Weights of a small transformer language model.
Architecture: LayerNorm before each block, learned positions, biases.
Training: a variant of SOAP for these matrices, 4285 steps.
Each number is 500 + 40 x the weight over its row's rms, rounded and kept within 0 to 999. Layers, rows and columns count from 0. Numbers have three digits each. The size before them is the row's rms in percent of the matrix's.

# layer 3 MLP up, 256x64, rms 0.184, rows 98-204, columns 0-63
083:524537473467472528499469453467479486512534533511531503514496534563529542515523469524521420597493544442537515454492482500553435520570560430525544538489470520450501446595501482495567513539570468
097:508517477490413495544499554534499553478539546480509505511544500516575412552493473454522525567489532546569573473478527481488455526541478433525501498511432517473506501569489507471380505463486501
110:541516517467501489479514487543502488454500458544538454418485485523512489598483526426507526395479526475592489421494483518459515445543457545528488478497449416515537534534440494521465521548490512
107:539483483460536487535485507509527516479451501510460599507511535510520461477502524500479415493482425567461414476458547552510459487590485547517537397521559460535532544461484533494458495465487535
087:534488517457544458425476494463496557471506493495546547525450539422519487557440472458522515548441532466512456521466559536419506597490542520491443509553564516516505514468449546540562491498519486
072:465549535483574387546453476541526526504539468430502573497426542532508468485500506522455471499538473547557497518520445510506543576488469479559462494456541477493435477472499574476505516546529529
117:462504522521513511471503487494427547477559494466457438485485459501600480505495450459510445512487449519468528427503512539471529557503510460517435466525495559500501549552474534636447471489446503
095:555522500500469474522423565506493473428502393476482460470491505545513433441554493400506469516535562476499536439510487490485539502517531443468510465500564475451481602533518511523467492492499480
056:516434454584465529476469516463557519551514556559510469533556443503494522457513529475540451443488511467438486499504470450500544539489511501602509447488572431447469520462429518512511558514498516
092:497496534510574487524490460544495399515404568506442544441514522526504521474440483494510480502453462511446504508487551456543488468588429538483494502488539499539544506418545472510524470431475529
116:458556483471538467501530489521497416546557493513491528494475488483455472472520484421518447484451527544532532496474464497588494584545528561528536487429557562488447463488562493578534489459510535
106:489453471527522431476523486543511491514458495490495464479556532490520471472416455475448487497510415519455523533445507487465571540541533556502433574470433503414465543464517498454496588538495518
123:465528507515565530527444515534521478492455609548512601509532516552477509414475529474522445608454500502537511497493494514549445475453493494533519518521465552477548451500554459513490483462477547
123:506473541422495438463519515535442479509508518453435519599555501479595491539500490487507514471441476510447452461481422441484477463517567548480600511523501535501526517502519481538525470501451461
104:470552519520503527526471489490506449512400552526524543487516481483469440526488496594544550508480518465495463506485458457440462470572544508555559522436489485544542496409466434449490507465467552
116:482499478521478540492515537491535506504517535569509499441542547419518506539471490547557549513472539478475469462499420531478564406560458502420503522555419545537484470557488456545473498499452535
101:540485502512480484507490510498466527501478498538495491421495507422486459526505552513524493553541539508442474532455496519540426469449461445524581499405477581485604482452517441450471538529535531
084:538389519474505495514483474506506510411572559517536458496486504525508500559560471541514482530451554506555464484512454482549537477508539488539536434518453530475563524495407532445520471553557496
075:546493506484541486479450512506560462470512521435478530391522513432544444474487493465450475532559450521504486522473537598490480545549528522503533460498534452498520523533499458561477529563603497
088:524511497510512437493530554556452530471430528502441457490513511435482496586489541517479406466487501523548472526512432457449466472501418535522452498491596510546496507466453511549533565505470521
107:509482456476569478497401480545531490459518580512522511557604490493504452441450463484532452503514480482478512492581480476539503515493553488489593509531504547526535451498484464468487492522424570
099:512562495461425483566449517563525499468543490488479539505470487507528524404455526477500425450478526560526534451584530503537432579514519467570509448512560521478540498471522534475469485536476489
088:595495501535470493476525436533511541475539462486558459423535573541475469460542514487461487440475457522567444451550462493464534449561524522540449529478508524515484528495439531467449570506530528
097:467483531470496526528516551536549450464524487527502528419538633591456488501497509498534481526506492500535540505546490465449545477499525486445475515506470508518582525568494442414529462557503467
104:460492517498530498521438507493357505455469512472461545528472533528518529585420449497532463503480498434528483516499545506498449555505546552503505530552456564478492471568560510530477492564502518
101:564474534488500476545464489508520540495484486506480479485529514584484373480497490426465489506515550430506522526444505481468486526476539440463566541464471531479543500488396419544534545504490465
098:458487541496479521467501532537496487516469541521418482573378483498553522467496476449543455502517495553506512439537477449513543504539463540438516547507545583505474584565483503551460467513470506
091:448460466521577504406503528450584579485464497463489549498535486556512464505521527529482409454523435472505490503457503468517546529504509538527524499503582491559549510574455542521516471500504550
088:588506475478518438446586476485508543521480492453467510504467574528514495557478535521402465503488479479538467500421483420469462484548493502522498557458512489526435492510449510509562544488569548
144:479513475520512497533463526491571462492478482484486552499567572458458473508538411520500574498485503502458486425537520499426450500540618521451484459493512554471565518529509561519539466516497444
099:528504460509481531472470516538491446420483506476529473454490559590551483524530527459514609507443481485527462473476419515462579413532574456520504500503444488507543529543494489485464520514532464
073:503477435542528529523481518500517530503468563480466552513520524541494563505407497466520461549430495574416532425550556505506475546485490439518457467479522504458530503452589456508489561457479494
088:472499491491521524530500474457455496559596522469528581501488498486470482454518510504488507454558540491515500487527426468440457576531466441545514487375528472472461464568535451516491500539440520
103:467529442495510446571580484507435485576477481509508581485562481500512581545535472502451497547518482503484570424454466466546498483548534484510484493436472539589511479494556507532482521493477545
107:485521533436520450520501507525486565583542516494449520465446434496506430618486442485499512502495481518524489462435470511549528542459516497444509510415501566535484471515552481497546470533500573
098:541465523480448489579481519444565509573477508605501578468466488522520517503479491436536529544428583497440496519528550505473497486401477540529499475482460456472465519506514505552535514474519533
102:485475466569420486481493459495506463539498407577513567528472524556528456473476485534510503530490558517477561426422573471472488498548476497468469547516473495482459487547465486506481569435478550
115:480496573531396483524495511536458563541472493576515510493554510441533435541476537507563524536471560495505469495480493489574511478433468468427458537425527526498513490527505418471540520534470509
094:456486487498518478461466461519453472519523521506496565589533518519522465480505500521422530519509460511445555506540489531417472589586534472563474496470516556540478535496526439421451555518474463
090:519518435457485511458468486431505556488522476458582512515571570544441532532563545487434499468481568493587444441465484442471473457518534542511488464493518514510489451510456502524527507558538462
085:459542579520534473500428469487443516536461505522509479468456523488585469557467455559518475502537471541535535489503478574481441519540470523423531496451549452551525490477490463512519463584579512
087:497440496505484465454508495559455524486471466533445428500524518524530470522499517511445460449544420509540479532529474513514420467525490436544514565440500603485592551531549522522461522538513472
086:427451490486490483411511540435479469493464494505505513494520503454527435494532518517498523574421527501439536483504465585517595509499509515422418556495471531447486519464524518516521483509465578
114:511477449440504446470469517482559451502512504523489571532500612527493502492481466535591521418519558489535457491436493533495572490510537489487449516479527461530528511542493466576568457507504562
093:424522451533414528521541534534479516525546496534540528549475511637532499476532575584514434512497488440492476434470512543494508533480491502531468513478515415452511509512499494515481533506557492
097:545441485543439486484522525519547458450559490550581456491487477455525511491545517442518564473398561489521488464516502511505535406467472457504521436555523471496538496536523484489492530529592523
103:441449519470516493566484520495481490430460533508537519491572489483528480496443476458627494544512563500564467494435380466508502529466516539476539501498491545506540538528483492517555438492477508
116:564492527467541373443499508482533496512438514482427580513495478520512554554521449540456485547532514532485510551461488468526476512476503499523502528507538471552481499534538484380548531531548533
097:520426530432519476452523490465504500552501555482539495536456512516535630463494455460535511502519488495472506467502478406519483498465481543546472460531460506539455597569524574529488500452516501
109:506494487551492508498454514454517516518553442434587412407520469429446447582534500505524442490457483483544491477505462482517524550523560501538459453482444491506527518561527493462470443488534496
114:464449485498501542510522504488565508502532492454541449458576488443470532571489498518539512376482495469491440512494478469429484542496562579527516439497486458502533495496585526474499505505591503
090:520484508492477515497534503524467496575499498497578482515535519535453466507459582581484485519497482494459577459493449446494556484636519520532447481515498480472466566475463439514527573486520547
091:476525516502488544501387473495477514505491496491477480580525563419570557493510517451559474494562465481412527457501550522416514527566548511531521498529470472451444519507466519488497546463519458
089:505534462556471456489442470482486452514455493540499534560492531615515450415501486495555471487489445570497466520458532492482429494471433513480494509490524481536513495527539592568517578505475475
089:525493638523515480504522489479480512487550461510448489438466552462584515494512456503525527497502530509535575479478454442437567479527503554461486468464484490576535562533586500506516469517513524
108:447473481497512423538485485474499514575506501525521479582488500514541508565542501553462431520481488536446460438480554463453513590562561501467446463516519551512443545534499425510478538497452502
121:529517568492506441534509591524542483517483469561465492398507549426487532547549529475471499465443504529469395453549482528446509463474484522532474492495451555493528545518433530482446504481502514
090:504476490535497530530388494519497513464453461558591507473605456453470565483511520468545498489558569483513496476522493457459517463485473535442558477560556501551500505464463521510513554460493451
086:468484524473511524448476509552490532443394519553548514475493584486521490526389501418565554487483565478503507471556539544501541470491461477442459543468535517524527477449549478517501517500531468
089:455562540445602492492464517529433438492430515448511484550488531462493541560519516507483484471504475510530551504523465431476516458565509502423455519453540522507481526480573467427511510523564461
128:507502509501517447435513565504520495560508441571457484479490517548461465517552534497467501575511451504433559530476468472453509562468561531443486539436415486491554505507464501545530499514439574
097:519473471458528496407485481452552535497474480437502455519504510484503531547558469405456498454438514505489538499470537444453521474475525529432513461513503507548577623488471470551482522449497501
097:577477473498454441428513477543500490530469458466559480517512524457491435476522464566479415484503507525518499505498535462517608515494498482514501448422516472501392531497451524550478562511539528
079:500498504510528500474498577506450551487459440449443481415540458380544513512571564492473486474502454497465494452554531517425507463439494490513476496451517526458568466477517558457480507501531514
085:517483492505489421444451476474529460518433470502471492501491560483618530424523481443454529452491482542507525489449503493444380475512471418552477490484493517497486527460550562475488519486498481
108:554475479443547484543518465510506441503537501576576479467514485491435488485494423560495443514451532514516571510530461540500488433548487419558540463509510496500559465501441493511516558438487561
083:477445527536508451501513543498461509524592507418521485445510493496526498519557501482499502538477425453536446449464429477478511502570474409524504457504555482587496430479553489538504463509560485
084:500475459439462488485496489514497468509574480568519549521582512529537488523454437535579485449516533569473524426462509489490457517536584499462508495495401474521434434508527439502511486476519537
096:563519502473479502527508487460472462512503522486544534416439520513499466446469500444507496566458515558437569487581488445531511503593517539572500505494454470504467454515544531466495546515486602
104:599514518515445518533442556530493484458515481489503489455495550458470417485474566506505453563501523452434531496502464553495617482500464513477454544512496544489502587535437485453482480493524508
102:516498484480512459539415514495513507490446529514527535489602502509498596500522554397474514469538499475501499498567502515538501477413483522519517550458515555502429482561544462483494528497563576
100:447513513435543536493495467470530495521476426587597452497507508488505489546467510429531398518478544479530485469503479512576490531533468507429504558510486527489477523561449561518535502470491429
096:526465562472442487515452481467507555505470514517499479507512525478505536595549466473517497534509528503457494460539550583402463557470535504420434533532500539441456503496472508449503514487586441
094:513465465508495481516523577513508439537511577527629485558482524515466537493530491432442509485428542508452449511502576496510484545478449443542486480508471513459463503474549563520459528523557528
083:533525532506578453433506590534461504494513508434467510524493485501534531525571468483521524532510494562474504488547459460512470533468604450554492534477475517506495510466500542498397551511430570
101:478492509474474496514491506539521492491488509512512479476535449482580405419467438481588456502479520580505553575515463523509461523508506481543568554509493519430535534467501494586489487466462580
085:567398452494466494499491481503600556481495501506566456464504527501513502511526488463519508454518512503517437502581462520431524496501601488569495500525501515442476570557471521498433514513560478
125:549486434554468495500437478501494486557529524496489571484453447598474480465439432518496418537485489558500563496451515452552538481566463492518478521514470498508429516540496415525516499518529536
088:533462517493569445424450482539532534512420498503506458532496489541453477542480504525531463467535427477508446531502484510479511509536425493438461513530570502587455510463514535559545463526596503
095:548468487481420422527502536459523531519504522512551556504495490424528510527456514517480514573433573491487457455527538463406608442488463472541458522572512509469505516478507523494500543489498471
113:521495481463536429468524461546466505482586550499538482575512515485546549548509440478528481420495489502464466445481553503502520530436591521575509472518403488478490491514552526477495572510480532
098:496523513472530465539528467558438414411520452549543527554471492558515516470509452478519430457533525473430543505532505479505437553529499458564488517478511429496483497567469574525516512470547470
110:501532490458594506505433512473511490557561453488501520499551502504449500500526469430496489549527579450512449503542524447546509498477443372506499552477490530525510508566510515516465499420536452
074:518502528544465464454525539502420467485457511462469382514569453502491495555540487504558546501540522439441552452498454504498564488523527486476455524524449482473504545453503486443477536576563514
109:472524530466394470537469538537472518550438473541524485419452456482481456524541449472472581505475508462460522479539482457477545430498513549458440532476443482513513502480537558471461516576515543
155:551472480528532476482455527463530449516466448505435509541528507470460520459557480453507459541515554456411530400549514542573503557538542495462495433469586507464517528527540548515519482478510476
107:458492535539526409501455480550434490545511435533522500512517503495549531518494459571501483476530483554420522484518422583527481507483467434463429566467537563473492562505513489502507528512555452
067:486510497468474502487511464477487526494439522540513507518563494396454560493488460504524440536522484402386539480433591525543512476540555532529502524512463539483453477508502511513547536519566495
116:490474534478468497476448505490506540485470406443585476502464500460577455514595487495500474495515574528538568491473451519487454541564493455426539549444519528477465513560502481473466519550498464
107:413569482502500462525477482563478480564462514508469465513482588524514479547532490432473467470511523476454518501439508538519523526493510553504447590503465513454451472528500481429474616527480463
083:428568521488502480514500486481540575500540442479471429547595497526509467565498525501440425477545446510483574475498528505449495506521442532492439541491503472497509584487497490459489506525590524
105:553528453466445509486505477503472476554455552530471477491413502494479480495449427446471484505449506477531582454485584480446561504554557541471435539538465524440489519512498512478490558474462565
101:471605528503494495573455472528447544463483471485476576512492480505585508531488510528496473538464552479505524466552530445486441497446450555468485552474523530513486530438578593457497500473475470
123:448525484479515488491502541549426499506493568486429430559474529457547476523410479532550433469478446444513479464541485538457542535573444566505462509530527489518459528499487467486453505519424522
114:533481504514499481518531504478537492478505527452562483551512511459550570481535483515507423439500451529492505431473617542535455519586449524472469460492523491490473540510584525507536518530598468
082:414477481412503495497498384533512510493534478499546539526542562526535508565495461535524427482492513423492464547569524451468486539462502511510458604479497480492440510535525521460512493468502524
112:447487485539541506425506521490484555475531533417561475505509518459490495566444494571525394549445432518557485489501540496461516596525450518499481466486568520477489479542542459499532498530508530
081:480498591531510475588464519528476494504445604470523522429472510511605509505509470412549488519464481523520513523545503510522440533486464410521523517483477522523540524484536474520465469427515478
092:468498507473510491505415540483506524448524567456523509438513446456475493577476476462534513453515556532483587564524486483535456564444487541494503460487538485521592498524558469448559527550517542
092:515525473513509465493465467517484514505475523484467497551470467511424410536497472503454495447473476511532518453566454471524496444640485590529520523482519544432494505549552505462451513575480498
095:521500465443462474478449483515480522523423411446468486477563487566400496544528452499520482463541515431511493550498516501537520461500433479500509551488502558469503534545470496480519513570599458
109:496475525403475515428492519484491472534553463467520513464504495506509463482530501473518511572418478461533515547428464523556536537472547509479509492431429524473501532554587437485500460540507590
113:534500532483457480465495498473526448505483484493425518454456511483544492486513427552467467474474590489493562532538497484464524498559495457530491514471563566509498653476469460491453505571469484
103:484466484455574474576516440488492445575447544498453554511535489436516514493473507413541489506444562533527422524502415534541470541465471485516488484432545557504523518501521452512542496500521472
136:554483497551542518553431562562452545454484513518455568513533505472477415416471489495529475578484490482512480540548462467493525489557558537555487476507430492462459517526478461507433474502486554
076:470507560495510514561462531474507464449576452474514538445518514509528490464499511532488525455423526498519497534533441513388468586451546509476450500461437456524587541506462499498444521473509544
097:489482540448541468489432481478468503542473513465521429547590508507547590594475513513532501482502484502493489511559488447452479580497584508502458544492523520518498525513579502454572561513482484
# layer 3 MLP down (transposed), 256x64, rms 0.153, rows 98-204, columns 0-63
125:482532489518572471447473548521498473486446458480474545433522557533509454515469508493490472505486451486468506476537401455500501479532478552437454470471514624531493450543506582530522459559528467
090:567477500485500519410543451462517503479470473580476445530559500532530593458511528526498468473493570530471485461490484466588418481495493523530557478506547539527529528551466519478442433473471483
096:511494536475472444427529516514429479422496564497506550536508480434552473468519520492460438480501526469502441524503497462561467501489450530493535569446632451429520500521481504501483485498534453
116:523494501530479480510449511473547567519541509483535494542436519508465474468525531465521549545607517497481519503554470432399567507479489541558535553503434440577471428518463491511500526491539500
085:514562490429544465485453555440479533523473503553584464491418524525483534541464480466474506544464496493561508516537547555418437579463502517545472497433474483491461477465531537489507548495520445
068:512527523552470533495511485448475498499471451590516476498533549508487572462484524504573545525416530485421522495520557528516461489508495480488487461524520503504550520601505473545520416388512521
111:471497532509520458524524543556510480508407501529510504615468531557476530567526528516457524469571490460464516422538536455476449518560508534465483585469528448521530508520524487439489451549510526
093:501450487458463523460567511515493523537564521443559460505491418493478509610500550548527559491512545481503523469459519501554554584483414507444478494496486486563551501511425498513517542502485472
068:445501514489480493468485451523440479520415489532523485441498491472402477468479463499527505455409489481454520531466481489542517440447517463440504445484497487418439494498533448420491461515413486
088:499464476499475527493497590503578555491456470456570564453581473467493466507508525457534462508513516551524456510491464526491458534465531509526542558493475453469523447540395521498496564468506584
106:529509485536499530450526472582456489447596608494567463549541534447521521459504528520483506549499457462511510535549504479468545447514445423492476515500544436476462502505489454502500438532493558
088:525530438499553498474495461492581467558498479487452489513470454484457587512465497462458520525428484467503528454607555450506461488512488491425485545555512516463535461520575483456496431531523468
134:495513559455479496514551603496460477436487562514524577408466540456527490531564531493514475555467463484482464508428470472509488448529488537452458519440481509551526505516542469510519562465452555
110:510511522517636528512501510448422542530490446493447475472543436540473528497472466536570463509514489474512525548556442480475575562497519471534451515455440469460497462531520515455550502540466508
090:503485500497422459485502476505515512487510491446540436534537482520499496474510528517477500507452482538522556531460532550439586561454446503428503542478548490428534438493474511485547551582403555
106:547492549523436482515523466529513540544442475491553458488504458482501544429472511486502557529450487528516498519621483494426495625485499461519455541433448489496465457465465523457521472488483521
106:456514484473440514529500464510477458521461516463529549537497524523549479510458443520550470519492530492443541562564511453497531514489471519542465563546445443508440510598482551587523536415468534
083:503493465506509491518508488496429453471463498532450539441473430476507468526467520544507479475509509475533430552546528496463574494541452487559508489577487557466409569524494452406467473523569521
081:522515473498477549547504508499503494460567520516463486511486496480530437456486540572558591466625503470534488542538551521521492448471482492502507604470464446545540552516531532541537461487544489
107:468565437594509426511530487481506461486460541475535512539512499502435482464471474486470466530466452532499501466585481461490524475517526542566444541568494495508507453468538550543424585537543506
117:512521448449562484507534512518442459423519562470446610530521525425556419529500537442498516454466552489488455505498447458498497451510460520506489455468530571496524538536431505505534478500493483
091:472438566471568561557510506428490454526479503453589474523481504487519446500462543498528506449444459445566535488425499512481480512570526485509468481465453451447501533570442470513486441496487507
086:463474595534475532531484551436488488500521492500478511508417502456453520531506582521492494611523495544366508489520563515487459558482478490526561469462522495513525498478505465501472488468524562
095:554494461470569479436473463575524480543483503471492489551543469420472561577535484489468527520456505552517465520508493512477453518495495595525468512562574532550477474449523568541528504443461483
110:509531539575536440439561536501542474512502490462511495457494526425479521443560493521456530528478459551412516455570441521489495423487454453474444484486554480548514482466567503484473534450540504
098:525516462550561528514569516521510523527415542452511522602520438559514471556489508527506500479482461564476489449467463571548495505590459491519493510476547510539480559479591520486489458489539500
099:503529540496549471518526485507521509572489506457484446507474494495519519416513526470494499541596509549517485490537556503532550599484474497501487506526569423493438495503423539449480452599543466
090:502517537511522571444462489495458519451523526516549450477503492468478539555476527481551469410521465576494577524540529502540479470572569490506498557548481511507509481463585501535471455499397484
097:499477504548392554545497526431430458473487483440531474443559491495466483467467550504475508532498518443449490483508488533497434584445494509463430443487516443484528546483484578519519516494552475
138:455617492553544448446507529527463466558442465491483497468511473488479492549477488545447518511486590449454493503500404494553507546537504474590478520494507533524552464529538480508545487528554495
087:473485546554462414508494443543484534531494514557524516516444440415468477486471505544466504522489483421508493576547542500542471505477429511456506545539528485499442484414502468514525424476450454
076:533456435526406460506457522442474522477468476489391483424524463532558480470554484506451551570447526489482470406515473501458535476487488432495551466514462469545493493486487511524516555502481505
087:514540545501522496503578556570488526531579513502565513507540589523509545474540593489555502550497446461532483540497530543529489524499456478474528502541456481514515535552572450534480489494470592
103:449558527530528529468480496449485525562513543540489502468514450404505576492509446440491552516499460486450584562499477531454550445421487460490480531518451474451549468499532561497544534472524507
100:583541542484450504441450506490570480448505547526520482536486510488451518559443498507406515542430501444487570511545533472474501426560535471548442536556520509529523505545546488521516531479538472
083:494528488475515527483505460512469515483535577438480463587474515498488531509521492430464475460525470547489542490489483558435542532611474452490486491545577497509441459507572473424514462578506484
104:435544532474572473458543514510517485508501485466508533438518525541496486551572483491490540529517431490559508560522481425526479469452531527552625458495476509490544598509536529506496469462540478
097:513446479471534513457506508531499453533498489502468433470551472534536571485592503480412477447520447437526507495503521481485482419491484532508536580475484470538410477509543461507493452449560437
105:519512460485449474529497562526480466493424420480523509463520555529547504470521558509513465507463530466603476527502495572554509554544458414485579505493446509514531478464440500484419518534499479
081:485483539484507528514446506506467487474517506418503530473497580454469520439471499512479457476493526532509519561545603591578439538463467469521510518524533499478472521394523475500414521469494535
094:524507476476421461454488506453580488527471410459429479541563519443486502476501533464506448461551483457523508480492506481500434494488520412492498520579513477475477540456420542572513549494535509
086:574525505494523547536521531448501480510480538478526607504497428392531539485535502454494567508488623512520473459455526515489546543537533533530481460530499469521447537455465492506479542496539479
090:515498539453499512443496486477553489522586449502521434483431523466460472512494519593486536534513543483444576470461565525489554455474465541417475451507451490527525496476485505548526521505447586
118:463538521468461485502509423519529467449489514550519508515539529471502498475480455536487526465485517510412427410405539564477575467537471549478531491450499501486582511502443467476579489494490541
083:489466492505450550550507466440452430545453489493441551449496526473521438512515475573482492532499550531488560562505569508485407511521507506540505542537467481524443440495510581485445437465469505
092:530508549521533525507569444534524543516487543546470509614479491491487542461499487493500448516536446511490467512495463439514538388527464465483523532532461531530460537541498474466485477624539471
097:478432533487418449452467491545445491516521589516429530506501462505471489464535464506510465547541486532452521496519508561516481572530508523513516450463502543515460527414516389463467518467478557
100:449446590428485529592461520505558506547531476515548418554512498451489493449549528448516531451439487454453499463528485556545498543467556509491483481440473483475572468489471505507468489475467492
094:431561465459576510502480530523518542486509497463562451473451469529461470520450510474504452520467419506489481547433511547566622505498513468456476498470551522493463490518582423515519520489492508
084:542431467500481504510466507493504451428504517533460564549487472505471446477477501506483532505469527501531521538432548531463466414400432523534498468480490488513457543508500421536539588497462581
094:484541502463498452518462428547507503505487516501486511589408491567481474424478495484434458577486478521492553534507473509591530442525447493476513511552501513514511551490475472481513554529393482
110:497495504510547467496499502520545562548504454554480546483579477482500549546493513526491492454508474507473525561448469455532548523621472534418470511512455560455497510505436508532570446533560454
083:556455533461450515532488531502545551521529439537577466554533479447454524475417458516514475531513508518467481453504468483476610482444544503471487521502437412559512478483539490508546457486492440
115:566466505510498605512456551512437559418496455550492524496523524544514484480461537454538500521513541429533468487506442509480556467494483574463543482517421540484518487515475530486526567557568517
091:512498479515497490567477573476573502507522441434504436454467531500588450539534518513436537432491546501579461533482511532509479616462533449473471561503521487540465540514496515490525507526500534
112:474517470472505489468519501511427433491359518534515500513534546483537436508511467473509514471467486455455502590589458492481488472452471518441481522493497535456484542539469598491447508540493489
116:528470501476551480507540463456568479423469577511524545470480529491501515525481466539476451409461470461496523586474498501451475503515492595546554497451542450569517473485590532484486520524529519
084:561504531468509497486490523550435529484465553466524431422498538449514436572499524445509492472467516565598533531508479568522518524521487483465452504484533503479480454461448446412482554480532462
104:546503503494472572533467546513588501481494544521574503608558510540478516487513570482449475523467445483459507552500480451528480461472573442447506547477553520534521528511578549469529518500532491
082:488519489471517496466550554577544518480524505538498459435527505452561565512480520487506457471478529613566461517470456463438524536461546434490483522515483479469493401496441488457475509494435464
110:488436471518448470506474468472563542487548523503482508563505520430474519439445410526460526442481505532531465550529509512490475454424458515562464507479477485495402460554554493481521559519563515
111:516462396525570465395540459488494460549532489501544500502540473525473500474492448524443476536447482451448503479495445524511438480500496521581542476504525505534551492484438468543417552466494486
106:447555513451494492528474477490512449479499523472467476490463561525477477527557562516539529576462483450481425566567480479552549454462517496520558586482466581499557508491453506450511485476426494
074:549492519421548480495551518462456476395524541563398445460436497487529496508427473491481514446532524508487429516489517502476445545502549513453521477517503479560483520548502422480511462485545505
094:546501496525400489557495466407479513536540482580452553488518475498492442491495517520522543507522538466527531547495528501439576495480532545521590472515510552522495505609439449497524488524516491
113:455487485459512454470523450505545502483486507479567476503491526570454446536524383508494529507488449499528448474485476488476433458423526522528445495478460484485520572526542573397521450488538483
083:550577515531569520520543415458538469541476442558448552494471443528444498500496520562505448486524564518464473480472453534572475461508501507537497530463515470551448517545582485524493499464441484
095:531492544516482507480503535562502513459410497513450491487449567479508487481519503560419535546445521457509479458515470585460526416538491516489455458575547543503508564490482474425442474503542475
103:470482443538513486529510530544515499494475489458431407560525511419516508531494480493455447475500574424548494511461430507495528556538498442518481472473556568448552564476484465560503510545540508
104:397500515498519512482493528524442534435425552505572536507487440517479503509554506440386519474503531500528507511504478520396495496509463579490524508498504520555503470519495423566506522521475544
090:538535482542505514469548463483513502550582533456507498479487513540477533498510546518512504469471503490574540465471557536594400555484492439532503479455490463428487467551482460532535487570423555
089:486475491475432466584460496553490524499460515461490470528518456408488425506436525478515589432488491539595520477502486455472440512507559486482554465492534488460525430458516454455524525514476514
090:474558526468534522471521485503421505459518510477493377527493577521521518448551528471531539453568508510545533515489525542519506549583483450487504506515416455535527453491579485466483564485510467
093:539517517500494562511450411455529472459526464488593516437561498481437548500517475392455529491483498542505467453459467466491515427476514446468441536439508536559466468484451517493530497477501485
090:480493545602555538553544509510591507514488518568494472514465508513488641533522530541475459507487421509495466478497529475430506508504548542522477527490474521434470547526562496490477490496530457
092:493480468503524563500556551535465527469516553442547569440566542524478536514477570592514525559558507472479513516503527536588489459510500470567480497530509446522527486485438452530548466540541475
078:491584509541443557500546533547403564482523557550445509528442500475525481483475555529504470521531493490473531489467544497577537510552432504486483494449473502507473514463597508458547455476444519
134:516567509523508492534512518516565466441474463487464527401565552533498482545496568555569525441446492503499491540522471503411432556519504544509445435501481483488523530432445513519498504492535454
092:550514498446463478509457513508608522497438469427457527446480517507493394517527516426538471516509505433475500512448550502599497452503507427560467502482494509468450524540509486534471491454500483
091:464521481531458515511464450474488522569520531482529529491472478521470553433529448567405445513512485510447487452467466506513451453476573501507475540474552488520455489493506456382501418559520501
115:584500511463497536503424488473481491537463429554462513457475451535486485489509503493554436499460543498526534504449462528553493462553568556477460514483546498441500469534390491550514433449548495
116:527462516513473450484449531497569523503458509520481494443491477414458502477481499502471536582466529525523512513474436526512530452452509495427533480495544634514550482431523404470501506509473533
101:484519479492536440453478477498475466513482485480445470528536457459537553560380507561502517515511446538492487519430540431514465531510583560535465540564502487522547518474493464543484478503595500
075:449496587492476505581549444542447549466538455487515465458473471477522458508456467569506528529506444531445517515430550482477491540485495545397449543432477523515503493501496481506457499485415501
106:551487477507471511515535475560430554447633418478485530466547498488577455473505574418506496523482480477497520469526488477550493521511488543520485476509499508504436524438471567493569497475484528
137:481554466527452513453500573518555496500534472462454471506472454447496528485474513549549506537514603509468558477455501478539482542496533516483491471466563486419535577529512424548513565440511445
125:507503489471484448421504461542490517537523555467514545598477500514556471481534530486496491499500508477489559472559458500535577492487410471481556488517571506547495484391433501456503513582490515
078:464513509499469548507472504500452513479511449517473481489457539464521478557527507460630524538542474463460467530510390520501490526458551479527522574484461535548584451554457536500499492563533468
108:434402469466496515496469491467507481497579492501521450424465494466488487507456431454575471478542509489545564534457412539519525485470535450512550521516502520493497507466442421451534562485474474
107:499522464535522450572438466549503509545500423546518509537471470550462554570490487454500491564468499568429437498522478505494530456423442536525488534536464474507496492529512522426469433493488568
086:528559536438483541507493501589458584498519492473494446473478478450459436541458523526529495448546486538482576453517500524503432506527559499420500452520498478481499471508540467463494514544386491
105:461544620508526489468516482491459563540481467548504507505483502475497583516509500532562445545576495490466470462492520495523456496489518447491491575510512471475520469528561553485502533437430396
094:517472514487488558519565552488587511473557502491463401459528514518474530446470433439499501440536499462478523403518500494456589495548559496494517500507444494501520531522437449508477458467548504
108:483502492544469465481482489523447461467419509503512536476474533450563427510519545520476485549492470472485524493537529493493446537453485598477460427475428565482456572513502582573458461527493485
093:475547489442549475539451446499501495528558463501540543493480510530510456444486450447501549526502528521559550576543515442485559513458537458506578504463514469541524483485438490451503555515393453
090:605533457526443478557492470548465422477494554493475499534527486487508506467461502465543463540488499561474575481518465515628492445504465470524531437520555507533550481502487517529477498513573475
118:497561495489479459530486527471483556473505476492502479491529529504580501527399438496475461485392529562562502528496494504496511500543472482444461495535554527488582548492585491517593515479530547
076:443498467518459593540541501538478528510478502564532584523591482469491492502530571557529483491513542507536500533477474550528568507495561536516577452474540460482512495506413506477562482508466449
096:492496479509477569497504516483465488546554544547543524531495394537457431448494517496471416565543558486447489489484518527504547517457498471511495502563498490527458558507568479470575498520413446
094:509521476473491491493528483474487496516515463535442477531477513504596554454462494426445447429464577477429516451583508471530465512461482457515550523535534562417483521485495521533406505472512493
109:393550549489523489524503488519561472503528535498540553507488557470500530475508547472485465518488489478392502411499468482447481502445539520499494459507474424506512443420521468480504511480389500
117:527452450555436537593424503472508489496524494473547513534465530513507485507507590487501497485537452501509537412509523510492490428484458484540523466518468490559540498507368525540537542541514537
115:483428528503531496492441499432513559514556524482454522560523552495457458535471501505554444468513403482545448593538493479494494505483527492524439568512492446494449518575453458465531490487450472
096:476493466500476485536485500457467541503496425515502508600480492510505524432519560542600452533472526478544497472439570458484546509528539533556511457508491464462462439506479480520458472512427598
129:511520443461390485544508490500544459498505502513538440503488570554558487506526536493577456482512506438543502494564479499505549496488425528525582495489499449562445556468417530472451510512511516
089:459511485518513567518480467469502508519478483525486475491495528442513511552515530535557436550457502436506468548578428535445502497522527492504530527509440487427500579411543553543517456481416554
095:502524484500472524550544422491465514497512533513538408440491493534514506539457458501570522537507530519604487529512566483499562499494421442561436550490447467467435489457503555455492518504538508